Weights of a small GPT-style language model, trained from scratch on English Wikipedia.
Architecture: RMSNorm before each block, rotary positions, untied embeddings.
Each number is 500 + 40 x the weight over its row's rms, rounded and kept within 0 to 999. Layers, rows and columns count from 0. Numbers have three digits each. The size before them is the row's rms in percent of the matrix's.

# o: layer 5 attention output (transposed), 640x640, rms 0.0513, rows 22-38, columns 480-559
# v: layer 5 attention value, 640x640, rms 0.0872, rows 23-38, columns 480-559
o22 096:533438482456473514489497518525540549503490513522425483530533589519617494504607472507433490486530505482494558509460488498508553471547455433557527490509500528512495479523495405494505508582500546453493516478512444420566555476511468491484498510
v23 092:503476459530506531558532466509501498530525545390507494517456538467436513426406509442483456546504513538546528479499559537582562535422439565524504536484433448516479531495509559538481520572496535537495491487500507524495463517446551494529513474
o23 095:503473449531520525566471483525482545470607520490503556513466565510587527481511461486557553474480484565456476527437495492516545541575449514468543489546437495445498467546544508441486489495491533426464474461468486526553487480510509507493484511
v24 091:485538461538542472525531502504462554496473582569529476503523552418511513512504487464536417521481487473467458514462566444522523539449522552533536528519528544546527500510578510492464592495511588568554512516579506495491463542520480526506568563
o24 097:518539529528593504578428492540492534590505482485519473458494569493574520560524521530531496489472546569447482501539544540454479534450486518484517457493497534459473526462533515516593558534578498595499515490574486550518450542516490509492530531
v25 089:525517470450506495559528519441511485514499494512521458504487472488478513509437454439448463522545490510564486546537465537518505497440426434494473522537473535508455472410517496505546563465508502462456491543566466530478504447458484473459516532
o25 094:509519489544456526470511422552555485482575504468547513545520472525506538536513512430522536498483446486474511542491507498520572539517536514437491540394486503536459462506574545472548603545562528449462460523530488507460573425552526498508491520
v26 089:506500551508578478493523501577513442481467506486443518523489520430431526502579511485541514468521445541502456521487391535512545424561504494549498549483491471522500563541468423554466459446486537499448479504506514405539513471523548437524484467
o26 090:585489471493533473483552540573458488533498458566534501467437499480525482435459501493519500482460495487521534504494446516569507464459463511624451462507515532533512479491579533496510468427561488514467541447521552428515461571514477458495549537
v27 092:483458421483526531506442488506469494510513512532472602474598485509485484492493472535447421599477483420452541510458468440436485538484522483516547495617455486504528532474494488471451538490470447513476458476493494588518481553489543469509465496
o27 096:552438525487524527563537483487542498458504479528493523418574487499495573499482498473481530462504488511477466489482540574535481526511412580519514540607515443518481464512482421542481537528515451540471528476514584566479436479441527565538501498
v28 090:476566483502479585546509430491468527511505509519449469478499450525567513490437497486454385580492506469510496493486488482428487437498447496505515486608540523468424468550504450516572548500482509464497500480519543512487462431503541492528498504
o28 094:482544456482512476507477503554568461490499485566495496462494524486541531575514533503534511521550541542539526585428542493546439493533449452549514533521543501486516466480495466505477545524600502515507527517451544553448417535572547484503511536
v29 094:415469469549441537423592514545437501497360463468473461476545530505497453451534504494492424495500478466478471506461527505536518455485478463500509570501503482521470529511597440535512510526453481484529489499529448472549554492495493497496490554
o29 097:533489574481546515506519513482557548502572417518507495495458522449497461519450416471497485453542467447547536533471525508495527499500486465486488560494490403458480535511514509560458551510573527429543474495577537430487526510504548446452511495
v30 088:507490582513480571547475497476510503501517535459439533514474455515557616493502578410500514487489497535450487473539482379561542546470495584486514450559504501569510495543484484573438442435479534503476456554501546448498513483512511506477561514
o30 091:474544519558499459480435563476471539524556515550445431545571495463449492490508463428485553494491446452482556525472444489518488527533437577569473451509443487457565501554529409532509470504470523547430539489522517377522507542471491507475485478
v31 092:517475548342549503507448580502480550390432422434531491513457409514502542534494475563495541520451528519515561569514471469462497586448478515493546490514520510560519517494450505434525514567511514434418491533503485459498515475550522509486573541
o31 094:502529447418492499576412542490434478545495509516503522457520459536452558437477527542493506528507405484441417502503480490489542536510544547539546463515510483550459508518457484471461481485538501451551513491553521504488489493496477550554571472
v32 088:498535467550468522506455495470506466513524506535502517468518491537480591497497512514527493559518532488518456587514525519512405508462539530489503490453508597506482490461502587554525529534552394483522511551486431501514511448516546481538466467
o32 092:506541457495583564552513433535530505467525399558478524487480472531583509586542489551520503474536501646491481471502567482489502473477483468473447468521484512490505546530519513572531522494401435488449495393513387513500527487540460537474498561
v33 091:505487498466498511548474512425559526574549525462553442504491453489429509501524507493450459536470532573521493477540528518450547466473500502504515503456488519536509454471423513439522574475554556516433517516469410503498514519559473533456564495
o33 097:478586451450478508519473561518469580497610491509532536513509542489569485491480524461471447494545487490495495460456474495503607475481457533515464445455419520468518552530515456486546551555518553478447522496547472486450527475542461496555494515
v34 092:467500502450500530526458566477520439512593510544494493533489475486402500467483524486483483517456499501524457490448461489496558551448503502592505494509523482505464568477426441455603518419499514437482504483513554506512504505492396453529540447
o34 093:456431467503525515480485513505525485476557461490494518470476500457448482476525505475496458535519447459525523499535543521528530513476511476545483475434470518478480501480530512538562540462562548551484473520492442491517519475531509440530440530
v35 090:528534505487537475498532476479542535534564500522473499472488514493494476402486471399482428506481532487446589448584444555479498520524558511524515499471501511461541517466545474491505492452512523553480571507525458517533459506520530527500458525
o35 090:459464515541530531497509481570497541493529466516522447481463538454555516487499429487506504501474426577511549534505564504519486557459498552413539525460505512605620494450465444531493492538541502490446502538558429576465503530493576503495552502
v36 096:516527478496506544579482510428493518484589457503405491548415465498508470518419484483459538506503474521487527492467453540520517482590515514483471511509481507462520454492474500464461516496493453471494559472501458423630471517569509549514518477
o36 100:503481453519501536536466447515461474508506508421502474495525476521467522497506488473458451533489456464519519500481484456571476554503494530465481468481509475531399473478459536429462475446444438542553465480419456500535557511541546540465495509
v37 088:550517522482478485441471499479492444480524442515442448500555449568527525474548520547525545414502528504445512529454444447528456464497416513421529483433502501544543479553529537516555470449502470531504477532537546547498488525535492543454455458
o37 093:539538453515448452466415447530480446500536531446518465462526542452544498442522557535525516495466519448521429538459483511504505557508438468589563473431498489475503458529437563480512543526471479520563489500529530486517446554428399521495475486
v38 100:464542545489507478516486522516545508491509532510463459457423531473508500474520430493557511548511474501539556461539469505472532532449628448540547489461500476456580427494451454448477552420461448414449522516509515466503514490503564436446530483
o38 104:469548506463474522467505489501397546517507511463531443501510492491510518463429488453541446516563534481451546518542515533558489447481501484576509542520539488547583498497421507451533467488526530524443527588499531483486501481517491496558436513